config = dict(
    n_head=2,
    norm='layernorm',
    norm_eps=1e-05,
    attn_scale=0.125,
)
Each number is 50 + 15 x the weight over its row's rms, rounded and kept within 0 to 99. Layers, rows and columns count from 0. The size before them is the row's rms in percent of the matrix's.

# layer 3 MLP down, 192x768, rms 0.153, rows 51-101, columns 256-319
097:48 65 37 49 50 56 36 28 81 55 38 52 21 48 75 69 53 57 40 27 49 55 58 63 44 39 56 31 83 90 73 38 52 49 52 50 65 42 71 37 43 39 38 56 66 33 38 44 56 29 56 52 27 45 44 44 27 58 34 61 58 55 40 42
095:71 51 27 77 58 44 58 44 52 43 67 59 30 52 59 43 44 60 43 44 24 54 69 51 43 42 64 65 66 42 64 32 64 75 57 48 52 31 69 36 53 58 51 64 86 59 80 70 44 63 47 59 46 69 49 46 47 46 42 53 53 69 57 64
099:55 15 66 39 38 57 58 60 47 36 71 36 63 48 62 53 54 55 51 50 50 63 55 72 33 48 56 67 37 30 27 53 61 00 47 49 56 76 33 44 61 56 43 49 73 60 54 99 26 58 51 36 53 67 32 41 90 57 38 51 60 41 58 55
094:55 46 43 30 65 42 90 68 55 33 72 50 53 46 56 63 36 31 50 72 38 33 46 49 59 29 46 63 39 37 99 43 23 67 60 68 43 63 54 27 65 66 34 26 27 47 55 61 30 48 37 29 67 50 23 73 40 53 21 67 72 29 48 62
099:45 56 43 74 63 47 53 36 47 36 65 54 57 61 40 52 38 54 32 48 37 91 42 64 45 26 51 24 42 41 70 37 18 52 52 35 49 77 70 41 62 54 46 19 44 39 65 35 49 68 41 42 60 36 56 28 43 38 15 21 19 36 47 67
098:62 46 36 34 43 55 37 49 51 50 64 74 32 69 21 54 40 54 56 29 32 40 48 49 65 59 64 70 32 50 42 68 42 32 68 45 73 83 19 48 40 55 43 62 27 51 43 58 74 42 49 68 42 40 50 27 71 51 37 41 54 35 51 30
105:17 58 21 43 44 36 42 64 48 43 15 66 41 55 37 58 74 41 44 73 87 42 62 81 46 65 38 50 44 88 66 66 68 42 45 34 33 72 39 54 31 68 57 75 26 33 25 61 55 41 72 52 70 43 47 53 58 56 31 40 74 34 92 36
105:50 28 42 66 45 49 50 46 59 37 42 40 38 22 39 36 62 49 62 41 37 50 68 50 49 54 36 53 68 74 45 47 41 53 76 61 19 47 21 46 36 40 53 50 57 66 56 38 48 53 45 50 64 31 80 40 47 38 48 56 56 54 29 55
098:43 39 33 38 60 63 23 64 41 52 40 59 55 60 61 65 35 36 48 54 52 42 46 36 43 26 72 50 28 30 80 26 53 46 50 64 38 72 38 74 41 67 74 68 44 66 55 42 57 88 48 25 74 65 27 46 65 56 49 42 50 55 36 48
095:51 60 55 52 47 56 57 54 30 64 50 54 51 56 50 56 57 62 37 35 60 64 37 41 39 57 70 49 54 30 43 60 34 52 88 57 24 29 63 51 29 40 44 21 71 28 47 44 28 43 66 44 61 41 39 45 27 49 39 67 40 33 56 26
095:51 52 40 06 50 61 43 14 30 47 59 82 54 66 46 65 64 55 49 93 49 23 52 56 53 41 58 48 33 59 34 39 47 61 33 62 53 55 71 63 44 45 55 57 34 55 18 62 43 53 44 62 44 44 71 63 47 25 19 31 69 38 54 50
107:23 40 33 73 31 59 48 59 56 33 43 39 62 50 66 63 35 71 56 59 33 61 39 19 49 33 42 37 70 50 74 41 48 45 51 19 53 52 68 40 14 47 69 56 58 36 27 52 48 32 51 60 57 45 19 50 43 64 47 38 34 77 49 40
102:48 51 48 61 30 55 54 38 70 50 59 50 53 54 67 56 33 41 51 56 51 56 47 42 41 57 47 60 45 56 67 91 32 48 52 36 19 48 75 48 55 56 54 60 85 43 69 33 20 61 36 55 54 68 58 35 26 53 48 67 58 67 37 44
102:75 58 52 33 88 33 45 39 68 57 41 72 58 62 35 51 48 63 55 67 48 54 38 40 30 56 27 48 54 29 43 44 45 39 45 59 48 43 67 37 56 47 92 21 23 34 75 42 56 61 29 47 64 57 35 45 22 48 72 66 47 66 39 40
101:34 52 33 60 37 65 58 50 56 54 32 36 86 68 13 50 49 30 40 48 60 81 70 49 35 58 46 55 48 44 47 46 59 52 57 75 33 49 27 21 83 63 33 51 76 53 39 33 32 63 44 45 53 52 46 40 58 64 62 53 70 46 42 49
103:37 22 74 62 24 48 31 40 23 13 62 40 72 44 71 54 07 54 48 33 42 51 33 32 54 45 35 37 33 29 58 45 56 61 63 33 33 66 72 54 58 58 43 75 15 71 82 36 56 44 46 39 51 54 63 44 10 54 35 33 42 36 37 59
102:72 41 61 70 40 48 55 21 22 53 45 39 45 33 67 42 43 55 65 54 60 60 71 49 50 47 57 54 32 64 51 23 41 52 78 63 59 61 40 58 46 61 34 66 58 40 56 39 72 61 54 29 71 65 57 37 44 54 63 47 46 58 62 50
100:55 44 58 65 30 55 47 54 38 46 63 46 66 42 47 53 27 29 57 30 55 56 38 54 67 50 47 66 76 36 57 51 68 61 44 37 56 50 49 55 24 48 57 28 49 54 56 29 60 60 72 44 75 75 27 42 48 52 41 72 62 52 88 69
101:49 58 61 57 57 52 70 42 42 43 50 46 42 61 47 53 25 47 62 24 77 53 65 49 65 56 51 29 64 29 33 61 56 42 40 55 53 25 80 53 48 46 58 64 65 47 64 39 70 63 48 57 42 32 44 56 37 52 48 39 43 25 30 37
103:38 42 51 27 32 35 41 53 48 50 44 37 56 41 58 43 19 47 59 49 57 17 61 78 27 68 29 50 51 19 48 41 46 22 47 38 34 96 34 43 54 41 23 45 45 50 32 38 27 66 47 57 44 68 40 41 57 58 55 46 47 49 61 70
100:39 33 51 46 41 52 30 32 50 37 78 43 11 31 60 34 36 17 51 74 45 59 43 65 63 55 65 38 61 52 50 63 55 47 45 50 56 65 61 49 34 55 43 42 59 54 71 57 56 55 85 38 64 45 41 53 59 60 44 47 63 56 38 51
101:58 45 38 52 41 35 35 27 71 73 59 45 52 46 42 46 59 32 74 40 32 46 46 53 68 25 78 24 55 52 34 25 18 62 37 29 75 46 40 36 62 35 20 35 32 62 28 26 49 71 33 46 33 45 63 33 45 37 50 35 39 69 35 80
097:52 61 52 79 40 51 36 52 25 45 65 56 50 58 36 52 45 49 55 57 47 42 20 47 52 31 50 49 69 43 54 63 53 46 49 60 32 58 71 38 47 27 55 42 62 25 53 47 51 72 57 48 78 25 45 57 64 34 51 62 85 57 33 47
102:67 33 41 31 31 26 23 50 33 38 42 31 03 44 67 43 59 49 35 61 52 29 36 71 37 35 63 43 45 77 57 46 46 33 78 13 69 52 48 49 39 55 55 44 60 45 55 58 41 20 12 58 51 46 33 53 56 25 35 49 38 37 52 32
103:47 39 38 51 50 32 63 62 61 45 51 44 43 63 30 26 28 99 54 47 58 33 68 68 66 72 40 28 39 54 43 50 41 33 43 02 50 44 52 38 25 48 63 55 38 37 36 62 58 44 59 94 81 74 78 65 00 53 31 54 35 45 43 68
099:57 51 39 37 50 49 56 70 38 51 70 37 29 44 47 40 46 61 41 67 30 40 75 45 44 43 43 36 55 39 64 57 17 40 64 35 44 51 38 52 47 51 26 32 36 36 60 52 65 80 60 50 15 46 57 27 41 56 69 39 28 53 36 72
104:75 50 53 48 48 54 75 59 57 47 38 74 73 51 43 49 52 17 56 68 61 66 64 32 52 75 50 57 28 00 24 43 48 74 68 53 55 44 38 33 56 56 35 53 44 56 50 58 39 25 64 37 42 51 74 65 68 41 42 60 53 26 34 49
107:43 47 37 47 23 46 39 50 44 61 36 52 49 65 43 45 33 29 36 61 43 65 47 21 56 30 51 38 59 42 39 51 48 38 34 24 38 66 67 48 35 55 39 48 53 80 43 40 56 58 39 47 43 44 64 41 40 51 37 63 73 28 50 65
099:65 55 44 55 58 46 77 68 84 54 60 62 53 64 47 39 42 56 52 58 52 28 58 35 50 31 61 36 48 20 55 23 61 45 53 75 41 61 71 62 23 39 60 55 67 69 42 37 48 35 73 67 42 38 57 57 62 41 34 52 68 64 90 43
102:42 42 36 40 37 76 41 66 67 41 59 33 28 47 34 63 27 35 57 46 61 26 59 51 40 31 50 25 30 35 73 58 33 39 90 71 43 54 66 64 37 37 44 42 49 56 46 41 58 54 72 52 16 52 34 57 37 43 72 53 48 53 59 40
098:45 56 59 70 22 44 55 59 39 39 38 53 68 47 38 55 46 28 53 47 41 65 53 72 42 41 29 76 36 91 47 68 54 48 70 38 38 37 43 57 52 47 44 45 92 69 50 59 68 52 66 68 48 73 52 31 37 57 56 40 57 58 30 45
105:43 46 79 68 55 54 44 62 35 88 61 60 61 29 36 47 65 29 36 44 45 60 70 74 36 47 47 58 39 50 64 41 32 33 64 52 47 77 54 41 51 73 31 35 74 61 31 52 75 32 43 75 35 34 47 50 65 34 66 68 45 63 39 60
096:78 55 44 68 51 62 30 37 42 78 38 47 42 27 49 70 66 66 33 28 43 61 39 65 28 61 36 41 45 60 26 68 78 62 71 61 35 42 38 70 53 50 64 48 55 59 32 21 42 72 29 53 80 74 24 42 48 34 42 33 59 47 58 41
101:32 36 60 73 41 41 55 19 56 65 47 35 58 60 81 70 33 35 55 36 52 39 39 47 32 56 17 61 56 54 44 85 68 38 19 50 41 40 16 70 72 65 54 57 62 54 55 61 37 44 59 51 66 46 45 41 66 56 50 49 75 49 36 39
107:59 62 38 26 70 38 64 72 46 44 25 57 19 38 58 85 50 51 45 58 48 61 56 60 56 39 79 59 41 51 54 35 20 46 57 33 66 17 69 34 21 25 78 64 29 33 10 47 57 74 55 48 41 65 43 55 32 46 54 49 38 30 10 54
097:41 56 52 59 42 66 32 42 49 38 46 52 75 36 32 70 51 51 40 20 49 73 38 55 37 57 57 65 33 31 44 51 54 84 54 44 71 26 46 68 50 56 31 43 27 42 83 35 53 53 54 21 60 75 57 34 61 52 37 42 68 58 47 26
096:62 64 50 31 29 57 64 43 35 54 24 59 52 34 45 77 56 57 62 57 57 45 91 54 54 52 51 34 49 47 51 45 43 60 36 63 29 48 75 49 36 35 74 45 59 24 69 56 45 37 39 62 64 16 42 34 52 47 60 56 48 43 47 30
096:68 53 65 46 45 61 39 44 43 32 57 39 35 41 58 57 66 52 50 68 20 30 52 35 49 43 45 61 51 34 53 81 48 64 38 50 32 71 61 33 39 51 42 49 46 34 27 45 88 43 27 52 50 54 48 40 66 38 30 54 23 29 63 48
096:45 57 62 71 83 40 57 42 35 39 60 49 61 50 41 64 56 85 19 47 56 42 55 27 79 21 62 61 27 64 47 60 79 63 62 64 44 38 58 33 39 68 74 65 53 32 80 29 62 63 48 34 77 48 38 50 62 08 38 39 76 48 41 56
102:66 32 44 56 39 25 38 44 41 39 33 28 52 58 62 52 60 26 31 30 34 46 43 51 62 72 52 50 70 46 45 46 41 45 60 52 52 41 63 53 34 52 60 82 73 24 83 30 32 19 73 53 37 29 52 54 37 53 47 55 44 23 41 47
095:34 54 68 65 48 20 67 50 60 66 69 72 85 58 36 73 21 64 62 52 41 50 65 45 49 48 48 99 86 12 50 41 39 47 43 16 25 44 33 20 88 79 38 41 53 48 81 38 36 61 58 77 39 70 47 28 72 55 42 33 55 47 33 46
102:48 55 22 25 82 55 47 64 78 45 47 65 32 72 35 48 56 33 37 37 51 58 65 52 43 24 63 52 51 06 68 30 35 38 50 45 81 41 49 41 41 62 39 63 58 50 46 36 86 31 46 51 32 74 65 41 54 45 55 57 49 46 57 51
102:82 57 52 45 57 56 30 69 50 50 36 60 34 57 55 41 41 51 21 61 57 40 57 58 25 51 46 28 30 47 45 71 27 71 59 44 61 57 40 30 57 42 50 73 49 46 38 59 33 45 44 49 38 53 44 69 46 51 30 21 33 30 33 48
096:27 49 43 46 39 60 56 69 47 45 57 45 63 52 57 43 38 62 49 48 32 27 47 66 68 81 70 46 46 46 86 78 49 60 49 47 54 44 20 43 23 51 49 33 30 54 22 37 49 69 68 48 60 48 32 67 54 54 40 56 51 45 46 49
090:34 58 41 52 25 65 49 36 37 58 40 32 92 71 46 55 43 52 65 48 25 68 64 71 54 51 31 28 57 79 41 25 59 37 28 46 25 34 32 34 35 48 55 37 41 55 67 57 58 32 53 45 34 46 69 50 47 47 07 58 69 72 56 32
101:51 41 50 50 59 56 64 68 85 49 61 27 50 58 52 40 41 81 77 29 21 30 64 45 75 58 43 50 47 42 49 63 86 62 45 25 49 28 63 32 29 25 62 48 32 53 67 56 46 33 56 38 40 42 60 68 25 61 61 38 50 34 54 43
097:35 48 46 44 31 29 66 30 53 49 29 58 45 33 47 58 39 63 42 38 20 41 50 49 37 23 39 54 71 53 99 99 38 62 63 48 58 57 49 56 59 47 40 21 72 39 43 57 40 53 31 77 48 39 49 57 17 58 42 48 61 45 51 67
109:53 57 59 91 21 46 39 49 26 46 58 50 47 63 51 63 45 53 51 46 57 57 46 52 33 57 54 46 66 59 51 62 49 49 63 75 45 58 58 50 59 64 52 59 62 37 58 52 51 44 45 48 57 28 26 69 20 60 35 64 60 50 42 33
103:67 46 38 17 62 52 35 42 60 54 61 53 56 22 57 25 65 41 44 14 30 69 24 42 46 21 54 23 58 49 52 70 61 46 48 59 63 37 66 46 52 26 61 53 46 38 51 36 89 53 42 27 54 56 34 39 44 61 51 49 39 54 56 47
107:38 50 23 60 57 79 27 68 28 42 44 56 36 51 66 77 70 62 28 37 54 48 54 62 31 41 52 32 55 60 48 27 62 61 73 36 57 22 58 74 56 57 73 43 81 16 58 37 51 29 39 60 46 34 30 66 17 68 74 42 35 68 73 73
091:62 52 36 45 38 59 74 43 57 39 40 62 25 81 51 56 60 42 58 75 40 35 45 52 28 36 29 80 52 47 59 44 52 62 29 29 50 21 48 51 53 64 53 34 44 17 53 73 74 45 62 43 52 48 52 55 71 47 61 33 40 62 44 54